Weights of a small GPT-style language model, trained from scratch on English Wikipedia: 7.08M parameters.
Each number is 128 + 24 x the weight over its row's rms, rounded and kept within 0 to 255. Layers, rows and columns count from 0. The size above them is the row's rms in percent of the matrix's.

# layer 4 attention output (transposed), 256x256, rms 0.0679, rows 252-255, columns 128-159
size [ 86  99  99  94]
[[121 147 124  95  62 124 121  92 151  86 130 124 146 133 117 105 151 142 141 127 133 129 135 117 102 165 132 143 145 176 127 129]
 [140  94 126 144 118 115 139 107 137 125 117 133 150 102 125 118 138  99 108 133  99 123 130 147 167 105 147 139 109 107 116 160]
 [155 148 120 135 115 119 155 112 137 116 119  90 113 113 171 106  78 138 147 113 110 135 181 144 111 118 114 122 138 169  98 129]
 [137 110 136 128  81 131 102 121 123 130 150 143 111 120 143 108 116  77  92 123 106 123 164 125 144 152  74 167 176 122  95 122]]
# layer 4 attention value, 256x256, rms 0.067, rows 253-255, columns 128-159
size [ 94  99  95]
[[138 127 119 135 128 180 173 134 114  72 136 162 131 108 108 132 134 135 116 160 115 146 111 138 163 106 124 140 111 124  68  92]
 [149 133 110 152 142 172 131 111 145 119 154 129 130 138 136  94 121 126 108 135 129 141 174 103 166 114 116 111 163 139 161 117]
 [136 147 134 127 115 136 102 122  94  84 142 151  92 144 137 149 116  96 116 161 141 160 134 135 123 153  95  84 172  93 119 136]]
# layer 4 MLP gate, 512x256, rms 0.0683, rows 0-64, columns 128-159
size [103  99  94 106  99  97 102  98  98  97 102 105 103 100  88 105  96  97  97 104 103  98 100 101 102 109  95 106 103 105 106  98 103 100 100 103  97  93 102 103  99  96  89  97  99 111  94 104 102 103  96  98 105  97 101 101  97  94  98  99 103 102 102 102  97]
[[148  94 120 180 133 145  54 137 121 102 151 139 156 112 128 138 130  75 135 159 125 125 173 133 141 144 156 114 130 117 125  98]
 [107 114 114 132 146 152 116 136  99 148 107 136  74 188  89 119 150 127 130 114 128 161 148 137 135 160  87 144 174 121 165 138]
 [ 99 145 138 115 110 140 120 128 183 121 106  92 121 106 153 121 134 124 100 107 131 136  86 135 100 119 145 147 139 112 147 119]
 [147 142 150  97 111 177 113 127 145 122 140 147 122 175 144  86 137 168  94 143 111 144 100 152 120 125 159 154 117 135 111 122]
 [132 135 105 131 114 130 133 120 135 159 111 114 150 122  83  69 169 138 117 150 136  86 111 126 146 157 120 150  97 119  96  93]
 [146 180 148 129 165 152 130 133 117 117 133 103 101 138 149 142  96 142 144 146 117 131 102  98 105 138 137 163 107 125 109  99]
 [148 108  73 185  98 114 119 108 115 112 107 156 114 157  85  80 132 126  82 131 142 130 110 105 148 125 167 117 107 125 100 127]
 [141 141 142 140 110 122  99 120 128 105 141 149 140 147 165 154 150 120 111  97 124 132 138 108 157 160 156 108 100 104 119 117]
 [ 91 102 161 159  85 130 140  71 120 187  97 116 110  76 111 131 128 145  94 154 155 112 135 107 173 132 106 123 138 114 127  95]
 [146  95 142 112 165 104 106 123 116  96 120  93 137  74 104 130 151 115 124  78 146 124 130 128  98  90 145 110 132 130 105 124]
 [153 138 134 169 128 130  78  95 139 122 127 157 135 131 172 133  79 103 116 131 149 133 155 179 118 155 137 145 120 126 176 124]
 [145 132 162 106 118 158 129 134 120 145 205 140 130 146 102 168 127 119 147  95 173 166  64 109 109 126 170 135  68 129 140 106]
 [122 154 134  87 126 138 144 126 137 121  96 107 165 118  79 119 155 149 109  88 171 156 115 167 163 166 138 144 112 146 142 113]
 [141 129 117  95 120 136 112 114  91 119  65 155 111 111 119 141 113 121 168 141 115 158 101 143 147 125  87 127 154 121 125 148]
 [132 122 120 185 131 132 107 166 119 112 145  93 151 112 132 143 168 117 115 199 118 141 149 121 140 173 121 107 118 129 159  81]
 [105 153 108 163  70 122  97 136 102 130 146 120 155 148 139 128 148  81 121 118 154 205 110 100 128  99 116 154  83 140 141 110]
 [101 145 166 144 152 104 138 124 158 107 159 125 136  95 111  83 112 138 151 141  98 201 117 119 113 122 162  89 177 118 112 133]
 [138  91 129  82 198 162 104 130 129 131 171 120 112 140 142 141 150  87  90 117 143 120 107 137 110 148 142 174 133 137 147 105]
 [114 139 116 141 128 108  75 104  77 115 129  88 145 137 119 157 153  84 116 153 140 118  76 147 100  98 134 125 108 109  88  92]
 [161 166 121 127 138 163 108 100 115 178 151 134 167 113 164 155 138 107 133 112  94 135 140 122 172 118 137 117 124 101 130 122]
 [127 108 116 118 131 173 109  96 102 162 139 138 110 145 149 127  97  93 150 171 118 150 147 126 107 178 162 169 129 142  96  90]
 [128 135 127 107 115 144 131 155 138 125 114 176 107 173 113 134 169 137 126  83 125 125 163 169 147 128 127 148 109 126  90 160]
 [194 146 114 153 126 107 129 155 132 123  98 105  97 114  96 102 152 116 185 119 123 135 124 133 131 134 176  91 134 137 133 119]
 [139  95 130 111 133 127 117 126 138 153 123 147 121 144 111  98 111 140  94  89 118 118 109 118 130 158 118 107 161 150 128 148]
 [162 143 116 130 116 193 137 166 157 180 143 123 119 159 125 114  75 122 166 103 124 131 158 168 150 130 136 114 142 135 135 144]
 [120 130 113 111 121 172 136 105 126  91 157 136 130 135 143 110 170 122 134 136 177  76 124 134 163 156 116 112 111  79 155  91]
 [111 137 150 117 102 162 158 109  85 145 117 110  81  84 149 140 182 162  88 135 155 122 148 114 142 120 119  92 138 155 148 141]
 [116 162 150 109 127 150 127 136 148 155 143 150 141 164  84 106 137 139 109  88 112 147 107 133 171 115 172 137 108 111 145 156]
 [115 180 117 123 167 130 106 123 124 174 172 125 153 120 159 174  87  66 119 128 117 140 104 153 133 129 136 135  82 115  75 133]
 [135  84 142 125 122 166 141 155  97 149 107 138 122 117 128 120 144 144 139 105 124  97 117 142 137 129 146 119 146 132 108 107]
 [128 155 159 174 115  82 105 142 126  81 109 132 157 124 122  97  89  92 106 129  90 136 102 130 112 178 128 132 132 109 125 123]
 [144 163 128  75 159 123 119 105 126 124 113 101 143 136 126 131 157 145 146  96 184 121 114 152  96 158 161 136 129  96 189  88]
 [138 152 106 130 133  89 104  89 101 112 172 117 117  96  97 100 134 121 129 179 133 103 115 151 135 113 154 175 137  92 129 124]
 [161 145  73 132 119 110 112 116 126  86 115 102 139 163 127 116  81 116 121 149 146 121 142 166  82 141 131 118 168 147 122  69]
 [142 164 177 150 140 165 101 118  85 106 136 119 102 122 120 126  94 109 102 150 136 104 119 136 182 122 113 171 155 112 147 139]
 [104 149 112 166 125 147 141 163  91 147 115 103 125 145 104 115 128 131 113 151 152 114 157 128 142  96 151 155 131 116  88 124]
 [107 113 140  83 123 135  99  93 113 121 121 120 134 122 128 130 135 143 126 123 115 147 111 128  90 120 159 120 133  95 116  98]
 [115 128 132 172 162 108 117 148 169 102 150 119  89 135  94  99 113 114 134 142 132  96 155 137 128 111 111 125 114  84 102 134]
 [173 125 101 120 130 119 141 126 125 112 144  92 124 149 128 122 125 142 123 150 149 146 115  96 146 104 144 176 104 107 100 106]
 [148 163 155  98 116 141 106 135 122 153 144 114  84 167 142 121 113 131 148 147 155 131 114  88 130 112 152 141 153 143 117 121]
 [121 101 130 141  93 123 165  91 136 120 173 103 118 126 105  99 105 116 121 101 131 162  77 117 131  76 144 114 118 127 102 120]
 [131 113 103 121 141 169 116 103 148 128 101 144 137 133 122 148 125 184 152 127 125 147 137 132  74 156 140 161  98  90 180  90]
 [ 94 157 125 149 118 123 110 161 135 143 146 113 145 157 100 105 123 101 121 138 112 150 140 128 119 106 158 138 168 149 114 110]
 [119 128 117 156 114 122 105 124 124  98 135 120 115 131  99 108 143  97 123 170 156  95 151 119 145 136 100 104 131  74  95 124]
 [163 150 138 122 123 137 105 102 151 110 172 122 119 109 103 144 176 117 146 118 126  81 132 188 117 174 131 134 114  81 131 129]
 [139 139 114 112  88 126 133  73 130  92 121 144 132  71 128 119 113 131 121 140 157 143 130 117 105 133 112 143 136 116 136  99]
 [115 134 132 165  87 158 109  76 134 153 124 143 138 137 141 120 148 105 155 124 132 111 133 137 180 105  94 136 117 123 101  78]
 [138 122 141 116 126 154 116 139 133 123 147  99 154 121  98  92 140 124 112 125 145 122  98 132 167 114 130 112 123 118 160 149]
 [133 148 137 119 120 151 126 137 116 122  95 152  94 160 129 107 130 102 141 108 144 118 134 106 150 152 172 124 142 167 146 152]
 [120 134 103 158 124 153 128 155 123 135 138 148 127 150 132 149  89  60 129 131 155 130 139 158 142 108 133 125 117 122 116 145]
 [130 115  96 139 125 134  70 140 110  98 156 132 128 117 149  94 152 133 121 132 163 130 134 139  89 148 136 165 147 108 153 103]
 [147 165 121 117 115 103 141 114  91 139 146 161 133 122  75 133 135 144 103 154 137 146  64 140 108 147 126 145 135 146 105 124]
 [116 126 167  99 101  70 148 132 163 116 106 129 122 146 130 149 135 137 159 137 131 127 122 127 142 103 132 107 119 156 138 176]
 [122 122 160 104 122 114 135 112  87 128 120 149 128 126 124 120  96 143  97 110 113 138 150 154 177 143 128 166 108  97 114 104]
 [147 159 141 138 139 162 157 117 117 120 128 129 143 110 109  86 153 136 103 169 167 123 175 140 171 132 120 103 156  99  90 168]
 [140 150 123 104 110 156 103 132 142 118 116 146 129 172 136  98 134 108 124 142 160 123 168 148 124 139 164 155 113 144 131 114]
 [ 98  93 123 144  86 110 156 126  80 117 121 141 168 157 128  76  84 132 158 157 101 154 130 116  88 134 149 138 116 149 109 100]
 [104 168 124 112 138 107  89 158  73 121 151 136 148 148 132 162  99 118 135 136 133 122 132 137 134 124 129  78 120  92 132 109]
 [ 74  90 140 162 112 141 114 151 124 133 115 121 125 116 169 137  99 100 103 142 106 138 116 132 127 100  97 119 136  73 152 122]
 [151 106 130 155 110 126 136  94 125 117 117 125 103 132 122 127 115 154 149  90 151 143 150 159 183 159 139 166 159 136 101 107]
 [116 163 146 146 132 166  84 101 110 122 142 134 167 119 142 130  97 125 112 119 142 102 138 152  81 135 148 121 129 132 123 105]
 [ 85 109  86  96  65 172 137 127 138 151  85 133 172 127  91 119 142 149 134 150 144  98 149 103 150 143 123 133 156 158 124 129]
 [137 157 157 113  90 160 119 173  97 150 137 123 136 164 135 192 168 112 110 125 149 136 137 127 137 134 174 155 104  93 140 112]
 [148 164 154 123 164 103  89 179 147 147 137 114 107 150 148 109 146 137 139 145 117 125 128 155 151 127 129 166 119  83 144 135]
 [128 127 142 105 114 135  57  92 113 135 146 148 143 134 136 110 117 114  88 183 118 106 170 117 165 139 123 107  88 102 133 130]]
# layer 4 MLP up, 512x256, rms 0.07, rows 0-63, columns 128-159
size [ 98  98  97 108  94  92 105 105  95  98 104  95  97  98  88 109  97  97  98 101 103 102  96 101 102 107  92 106  99 104 110 101 102  94 108 108 102  91 104 111  93 104  87  96  93 112  90 106 104  98  98  94 108  95 101  99  97  94  98  91 102  96 100  98]
[[177 150 188 126 135 127  99  97 138 163 131  99 141 123 127 113 182 127 133 115 143 135 113  74 121 158 143 169 132 117 145 115]
 [162 145 173 101 126 116 140 133  89 156  89 123 122 178 115 167 135 116 123 109 161 132 134 180 123 164 148 151 120 146 100 103]
 [137 141 130  84 101 101 179 134 134 164 125 193 151  94 132 109 114 171 150 109  97 160 152 128 145 138 142 131 172  97  87 145]
 [152 144 132 104 133 157 156 138 161 142 173 144  91 134 124 140  96 142 135  90 123 139 118 112 142 137  91 116 114 116 128  98]
 [155 111 174 131 136 122 119 111 129 107 119 136 130 166 114  97 171 161 156  89 134 116 147 104 105 156 139 134 134 103 136 119]
 [ 43 143 124 121 118 150 123 119 158 160 146 140 116 140 148 142 158 128 143 146 127 137 190 156 165 132 129 142 157 149 156 142]
 [ 94  92  72 129 118 112 101 120 132  89  80 129 108 115 112 104 118 100 104 139 129 142 119 139 147 149 104  88 119 148 150 159]
 [105 163  60 148 131 109 128 123  95 110 136 135 131 141 103  77 143 132 137 176 165  91 143 145 121 125 108 133 124 128 165 146]
 [127  98 128 125 101 138 115 103 139 167  96 122 127  81 129 127 151 161  57 123 116 126 110  69 163 128 114 151 152 170 146 114]
 [137 110 115 134 138 120 122 152 108 105 147 136 155 136 143 123 136 107 117 117  80 131 133 141 166 126  68  95 141 142 103 110]
 [158 127 120 195 130 161  95 103 166 116 136 117 128 173 163 111 120 135 169 106 121 101 120 145 119  99 114 121 155  93 124 116]
 [104 153 179 143 106 140 122 174 124 143  93 114 170 203 108 155 168 132 137 163 157 120 127 105 110 175 128 121  86 135 146 121]
 [ 63 152 117 118 146 139 147 173  96  92 163 123 135 186 149 126 184 144  98 153 150 107 112 137 124 112 105 130  97 118 128  98]
 [169 123  90  64 129 148 149 123 169 144 113 129 123 141 164 112 106  80 142 106 129 143 173 138 125 117 122 109 154 154 137 118]
 [118 109 141 164 159 119 145 155 146 110  78 102 136 105 113 132 122 100 145  91 129 102 116 129  99 102 142 121 145 135 107 140]
 [ 91 116 131 160 133 149 121 137 133 106 129  84 155 104 110 121 145 143 114 156 124 112 115 164 136 157 149 105 130 101 132 127]
 [ 77 101 191  99 133 137 129 114  96 135 156 162  71 115  83 125 130 156  99 135 144 103 152 127  77 128 158  89 115 120 141 164]
 [127 117 122 100 165  89 140 167 117 169 118  95 150 145 152 147 130 112 122 135 138 122 137 128 138  96 149 135 105 188 136 138]
 [113 159  99 171 100 150 109 102 125 105 140 125 145 173 134 143 115 149 125 158 127 166 125 119 100 142 110 126 124 126 138  95]
 [140 140 166 134  99 130 160 103 130 125 159 167 132 147 136 120 149 116 119 164 154 158  93 134 136 126 130 144 168  90 127 106]
 [124 137 146 146 149 125 105 146 116 136  82 135 155  88 110  88 151 119 165 127 192 180 120 117 133 161 146 149 115 134 136 101]
 [176 115  98 120 153 147 172 126 146 148 143 147 123 169  82 156 146 124 146 163 157 157 110  98 183 172 138 125 150 132 156 134]
 [ 96 123 114 148 125 127 128 184 134 140 173 105  97 136 164 110 163 121 145 143 142 168 128 119 136 195 140 120 158 140 119 126]
 [164 116 118 149  91 156 154 157 130 107  98 132 156 124 106  91 163  94 115 132 123 146 119 159 153 136 106 126 128 121 107 130]
 [ 88 103 143 117 134 129 119 127 133 118 145 114 148 157 152 160 132 159 152 114 131 142 125 104 165 126 109  99 139 139 108 167]
 [ 80 120 127 106  90 121 122 105 132 192 110 169 143 159 122 168 143 156 134 148 129 193 123 127 166 141 133 137 152 136 157 168]
 [144 110 137 129 188 116 131 108 137  77 130 132 136 122 149 159 145 107 130 134 123  94 154 112 147 101 151 108 161 143  90 146]
 [125 112 143 120 152 124 128 136 120 161 140 167 110 124 100 109 102 108 136 126 105 162 136 134  93 117 160 124  84 127 149 103]
 [132 140 149 121 128 185 128 105 161 125 110 146 105 140 147 124 125 158 121 140 108 125  89 134 127 122 119 113  98 112 131 108]
 [128 123 154 125 153 131 131 191  72 126 157 151 162 125 158 145 127 104 170  92 116 108 112 148 109 132 124 175 133 133 113 148]
 [119 138 126 122 135 105 135 164 118 127 106 139 139 106  94 125 130 154 179 110 118  93 138 130  88 139 118 180 141 178 125 125]
 [159 111  96 181 136  90 122 152  92 144  99 117 145 103 118 111 136 127 115 110 117 108 150 144 132 154 116 125 140 116 114 120]
 [112 168 136 128 128 126 109 156 112 100  73 134 143 124 152 130 124 143  59 119 117 153 156 137 114  89  90 136 119 149 116  97]
 [181  86 159 103 123 157 101 108 139 148 148 144 109 133  95 125 149 109 126 112 106 114 117 182  92 112 103 153  87 175 107 114]
 [127 148  94 151 155 121 122 111 175 147 149  87 120 162 134 135 161 146 134 107  92 140 161 134 114 132 165 107 122 123 116 147]
 [ 88 100 113 102 111 135 112 172 115 141 103  89 135 135  91 129 161 154 110 165 131 144  95 117 125 124 100 145 171 147  77 168]
 [132 126 126 173 147 126 151 142 138 136 130 121 120 125 122 114 123 131 142 131 111 178 127 112 112  85 101 125 175  64 136 114]
 [110 183  48 141 134 115 156 129 102 102 148 149  98 150 114 151 152 111 120 176 122 159  83 149  95 144  96 156 131 106 135 107]
 [109 135 143 150 135 138 121 178 155 141  94 154  82 138 186 142 108 144 114 125  93 115 127 146 134 128 126 140 134 122 123 148]
 [112 123 181 119 130 119 111 103 156 161 118 155 143 108 106 128 112 131 124  97 132 118  99 128 143 132 114 125 151 104 122 131]
 [124  93 164 112 175 174 127 168 115 114 113 139 102  92 107 170 129 179 145 118 132 108 164 149 157 147  98 131 141  88 128 136]
 [136 115 148 119 150 170 130 101 115 141  90 187  97 113 145 106  93 139 166 130  99 153 137 113 108 119 177 109 120 123 155  98]
 [120 141 120 112 150 176 186 136 153 123 112  54  78 135 103 145 147 158 118 111 140 133 189 126 147 149  90 116 121 137 116 162]
 [147 111 155 157  79 122 180 146 122 104 144  86 141 138 105 107  91 138 168 130 160 157 132 179 138  96 178 140 137 131 135  95]
 [114 133 128 110 144 149 121 143 149 152 122 202 117 174 112 164 117 157 153 130 109 140 118 126 124  91 170 160 128  92 137 106]
 [ 73 117  71 108 211 101 113 134 194 112 136 113 117 127 119 130 103 120 179 129  93 109 106 133 170 110  92 147 136 107 152 124]
 [119 131 119 116 121 160 155  90 113  97  92  84 107 144 142 124 133 105 145 125 128 106 122  95 102 100 161 116  93 110  78 131]
 [138 130 118 133 109 116  91 112 117 118  77 111 149 159 132 129 134  95 123 111 138 149 109 172 106  94 103 142 121 129 149 149]
 [ 85 113 151 109  72 107 171 138 146  75 129 108 128 137  80  78 136 100 107 123 160 155 118 155 116 138 196 117 119 158 126 121]
 [124 169 137 109 136  96 104 113 133 133 112 148  90 142 140 111 146 132 128 101 119 164 157 117 109 143 146 121 151 120 147 126]
 [132 101 120 132 116 134 151  98  90 139  90 124 179 118  94 126 149 139 151 142 135 180 101 127 148 162 145 154 117 153 110 121]
 [176 107 143 108 103 122  95 104 136 154 123  97 127 135  76  96 119 101  93 148 124 132 120 101 154 121 136 162 193 132 115 124]
 [114  86 129 164 141  81 128 146 135 108 102 167  97 139 147 113 118 112 132 113  80 149 120 114 129 115 101 122 131 175 110 144]
 [140  80 110 100  97 140 127 109 118 122 174 107  93 173  96 124 120 118 142 139 102 150 136  90 137 127 127  83 129  81  99 135]
 [142 114 108 136  96  96 142 146  82 101 163 106 141 162 139  85 138 117 137 124 111 146 139 102 135  95 123 116 102  78 127 140]
 [115 106 153 144 159 142 139 117 127 102 141 115 142 156 183  93 145 137 136 114 171 132 139 131  96  94 143 135 142 147 142  98]
 [154 103 124 186 116  86 145 122 100 119 165 120 152 135 157 143 117 105 162 119 152 135  97  96 130 118 109 149  84 120 150  69]
 [128  98 146  91 140 115 154 128 122 151 179 133 106 105 126 123 140 153 103  60 142 150 144 137 104  98 118 112 129 161 147 153]
 [128 107 101 154 123 115  94 149 156 128 142  71 150 106 153 178 121 125 140 158 111 138 135 142  80 106 126  79 162 126 116 148]
 [185 109 122 160 115 107  90  95 138 143 167 128 117 133 104 133 130 106 162 129 146 147 144 134  91 160 148 125 121 120 120 133]
 [165 129 132 162 126 123 131 128  96 126 132 131 167 107 130 136 130  89 120 147 103 131 124 135 101 112 135 132 128 144 146 124]
 [136 136 131  76 121 148 131 117 116 142 139 106 138  80 148 108 191  96 181 143 131  92 101 140 147 181 157  96 123 128 100 142]
 [115 132 151 111 118 134 113 126 100 137 130 135 123 112 145 115 141 113 127 133 154 143 153 128 152 111 121 162 103 141 142 158]
 [166  69 129 127 150 116 113 120 135 100 143 119 127 126 164 110 125 142 128 151 112 163 108 122 132 137 126 189 126 157 137 132]]
# layer 4 MLP down (transposed), 512x256, rms 0.0663, rows 0-63, columns 128-159
size [102 100  95 103  97  96 105  96  88  99  96  95 102 100  90 111  98  95  96 104 102 100  97 103 103 107  94 107 101 105 112  98 101  97 111 106 104  96 105 103  95  97  89  95  98 113  93 107  96 100 100  95 107  98 103 100  99  97  97  95 101  99 102  99]
[[106 144 134  78  90 143 154 171 148 142 125 170 137 131 162  92 126 123 143 130 131  89 121 161 113 159 122 131 113 149 104 122]
 [139 179 152 117 112 123 117 140 138  99 130 110 197 120 135 158 131 145 131 101  97 100  95 154 118 133 163 114 118 106 131 144]
 [127 116  87 146 145 107 107 122 130 133 149 120  96 134  94 149 152 122 134 132 161 127 130 121 111 151 139 134  74 140 133 153]
 [124 117 100  98  97 112 106 102  92 115  97 147 174 161 114 100 156 123 185 126 161 122 108 140 143 133 164 135 110 153 145 130]
 [124 107 105 106 111 100 130 144 150 135 149 142 136 102 159 138 111 113 107 166 139  94 134 127 153 101 115 103 127 149 127 153]
 [142 102  96 117 134 110 150 107 101 109 133 133 111 152 135 113 116  80 154 112 127 154 102 125 105  84 167 135  98 176 132 114]
 [146 123 151 108 141 118 144 131 131 120 123 132 124 117 127 157 147 104 151  75 130 120 163 160 187 127 152 139 103 120 128 133]
 [133  98 147  97 120 153 149 115 136 164 162 123 193 103 148 167 111 136  84 155 111 133 143 122 141 136 127  98 121 136 132 143]
 [202 149 154 113 135 162 117 142 151  87 140 107 174 160 158 138 110 165 130  94 107 146 132 142 145 125 147 144  90 149 151 120]
 [125 122 149 133 110 184 128 138 130  99 130 143 131  81 150  90  99 123 147 145 160 130 156 133 123 139 160 110  93 113 142 121]
 [134 144 144  73 144  88 194 153 118 122 157 126 116 115 109 118 167 115 112 106 129 129 134 114 112 118 103 127 157 144  95 123]
 [145 138  99 125 128 110  57 127 140 148 135 123  94 114 135 163  80 121 146  90 130 109 131 147 166 146 141 142 118 125 120 114]
 [127 123 147 163 117 159 130 147 116 105  86 136 142  97 131 105  61 126 148 141 129 149 143 151 143 140 153 146 127 113 120 117]
 [127 142 128 113 142 116 122 118 125  95 154 148 125 125 116 106 128 129  92 149 105 143 157 154 114 153 134 121 132  87  98 119]
 [ 89 108 119 177 105 135 143 126 154  96 153 122 127 152 154 142 116 135 137 124 108 130  92 151 161 103  95 119 122 163 123 108]
 [146 157 101 139 103 107  99 141 103 144 150 138 148 143 130 132 163  97 138 103  93 118 120 160 145  86 121 126  74  97 107  96]
 [100 158 143 149 112 114 120 162 133 120 113 110 118  88 161 138 162 120 134 131  74 162 101 102 167  91 119 114 124 127 122 142]
 [108  89 112 159 133 158  97 104 164 151 104 130 104 136 117 116 163 146 160 118 151 121 111 110 165 168 124 158 124 105 154 151]
 [151 134 164  80 134  99 132 141 152 148 106 144 130 127 132 124 188 120 152 132 131 111 112 107 109 148 105 142 165 133 157 114]
 [ 97 128 116 125 160  78 121 132 139 132 140 136 109 100 157 141 130 133 147 108 107 113 112 112 112 145 140  90 107 117 125 139]
 [120 139 149  78 136 115 145 117 128 103 138 123  92 143  92 181 139 170 130 102 106 113 150 125 126 115 124 114 127 158 120 162]
 [128 115 126 147 115 104  97 141 128 160 111 163  74 122 167 132 132 138 140 103  90 153 161  92 112 139 152 123 114 110 144 140]
 [109 155 184 150 135 123 147 136 132 102 138  90 146 131  98 156  76  91 105 118 101 130 153  90 107 128 148 139 104 120 113 142]
 [127 152 104 134 117 144 151 170 111  96 106 147 117 122 131 158 106 144 149  90 107 138 156 129 121 114 165 113  88 133 166 143]
 [161 129  84 119 147 138  89 101 159 156 109 170 158  90 108 108  99  88 102  85 117 151 145 123 129 105 136 109  81 126  99 143]
 [111 111 126 165 154 149 122 122 134 121 140 119  42 139 110 158 126 160 132 131 123 130 180 156  87 138  92 132 117 108 100 149]
 [113 145  94 151 108 111 115 103  92 171  93 125 120 129 161 138 146 145 141 138 136 113 104  99 122 144 126 166 148  95 147 119]
 [109 123  94 123 134 146 138 106 150 112 113 146 136 121 111 102 167 111 166 135  95 139 164  89  83 148 124 138 147 125 140 107]
 [100 118 130 105 137 106  75 136 134 131 146 135 168 157 110  86 187  91 141 108 167 142 130 140 121 148 105 138 145 111 154 142]
 [118 118  78 125 104 139 163 153 132 112 140 131 168 128 154 151 117 121 115 149 134 120 110  78 172 147 161 133 130 126 157 126]
 [134 118 124 124 155 143 111 130 138 114 109 175 108 137 114 149 132 137 147 149 102 137  87 139 153 112 168 126 114 125 143 121]
 [120 175 107 121  96 116 131 101 133 134 140 160 133 102 131 130  99 128 147 132 117 124  92 124 120 168 103 131  71 122 143  94]
 [156  91 134 138 107 157 110 109 124 163 116 161 127 135 155 106  79 144 149 155 113 118 160 143 135 143 142 101 167 135 124 193]
 [ 83 133 136 148  83 133 134 116 113 132 137  92 146 143 145 106 104 137 101 114 153 139 128 107 162 145 153 142 122  94 140 132]
 [131 139 112 115  91 103 108 138 131 143  99 121 125 144 141 169 135 134 100 115 126 155  89 103 123 118 147 161 101 151 106 112]
 [ 97 121 154 141  64 110 160  87 129 159 136 142  92 131 166 127 125 111 146  99 129 123 146 117 111 138 122 153 106 106 159 125]
 [147 117 108 106 111 133 100 122 141 115 134 143 119 113 101 126 128 143 109 129  65 134 144 136 177 193 137 106 121 194  95 162]
 [143 113 170 109 137 151 111 109 131 168 127 145 149 106 115 123 121 179 135 100 110 119 164 115 152 119 114 119 141 150 128 172]
 [109 132 132 130 131 113  95 112 108  90 127 137 124 108 144 109 147 133 165 110 103 125 123 112 154 110 127 124 133 122 134 159]
 [ 96  79 146 114 142 143  74 102 127 149 139 142 113 103 103 120 160 136 156 139 124 161 154 116 142 146 120 118 108 186 164 132]
 [124 144 125 124 108  95 132 114 136 158 129 119 169 164 138  81 149  62  76 147 134 117 105  54 107  90 168 134 124 138 128  96]
 [151 137 103 100 142 112 155 137 111 120 152 136 169 155 136 105 150  95 158 142 156  96 130 108 137 168 114 131 144 156 119  96]
 [140  89 130 124  85 128 138 111 139 129 146 115 131  60 136  97 116 159 125 115  83 112 139 136 100 113 124 114 135 116 151 115]
 [ 79 108 145 156 105 155  76 157  87 133 163 178 157  99 126 139 116  91 150 107 132 108 134 109 142 136 114 102 176 138 102 135]
 [137 153 173 122 130 135 176 118 138 107 115 116 140 156 137 128 131 129 168 157 137 113 161  85 113 129 113  75 133 119  96 130]
 [130  97 178 146  64 108  82 131 137 118 135 130 129 123 172 123 163 134  87 143 124 142 159 107 104 110 107 110 137 131 141 139]
 [132 130 119 107 119 141 115 110 167 124 103 174  98 105 114 102 147 134 118 150 107 173 142 145 117 155 129 170 144 108 135 143]
 [122 106 109  99 101 148 140 130 138  91 126  95 158 105 123 124 121 126 117 115 168 166 115 135 141  91  83 133 131 120 163 149]
 [130 123 124 108 143 120 122 142 124 161 143 120 123 118 107 127 157 150 161 132 152 133  84  98  97 145 133  97 155 108 110 175]
 [107 104 152 122  74 188 147 143 114 122 125 119 169 114 102 131 118 144 138 167 135 108 137 139 129 124 124 118  97 134 121 120]
 [121 109 152  62  78 108 124 123 174 119 149 127 126 106 126 161 121 174 141 123 127 144 126 120 113 141 110 153  66 155  93 120]
 [106 116 109 116 175 123 126 161 133 176 120 106 146 146 153 151 135 120 112 122  80 152 119 115  75 105 101 127 109 130  85 139]
 [144 136 121 123 111 126  93 150 104 116 160 116 131 124 135 136 150 141 119 134 123 135 160 161 167 132 110 112 123 102 155 159]
 [180 143 139 137 115 124 130 138 115 125 118 143  90 119 147 100 126 153 122 157 107 137 171  78 123 164  89 138 189 117  99 123]
 [144 129  85 150 139 141 132 137 128 161  91 131 122 105 185 145 130 140 157 110 111 100 108 159 158 128 146 137 194 113 141 164]
 [100 133 140 130 137 115 106 151 127 125 116 127 122  86 129 135 108  91 144 115 101 149 109  92 119 116 139 138 116 149 117 138]
 [119 161 167  75 135 121 145  85 161 139 124 183 104 150 129  90 133 147 118 130 172 118 180 155 138 189 115  93 136 136  99 122]
 [139 137  64 158 100 109  85 150 144 119  64 125 157 112 152 109 122 117 106 132 121 121 132 121 114 137 105 137 114 136 149 133]
 [167 145 116 144 132 105 124 109 134 147 147 138 108  84 137  98 158 154 130 127 152 132 139 119 127 103 134 163  86 121 156 114]
 [106 130 150  82  93 160 139 137 121  97 108 110 157 124 113 112 101 152  80 117 176 144 141  75 122 119 113 113  96 125 127 141]
 [139 142 144 130 165 134 119 158 128 128 162 134 106 145 163 135 138 185 179 116  85 121 126 150 109 176 127 136 101 156 113 154]
 [138 101 121 121 156 100 147 130 143 111 127 130 146 125 108 158 124 160 131 141  94 171 102 112 103 113 131 112 137 110  94 115]
 [112 113 155 156 150  90 124 108 119 133 121 123  96 154 136 174 140 136 153 101 112 138  81 161 151 118 127 137 125 131 174 109]
 [126 117 144 137  97 169 153 116 133 142 110 140 122 147 148 152 122 127 121 123 135  87 146 173 123 100 100 132 141 122 135 127]]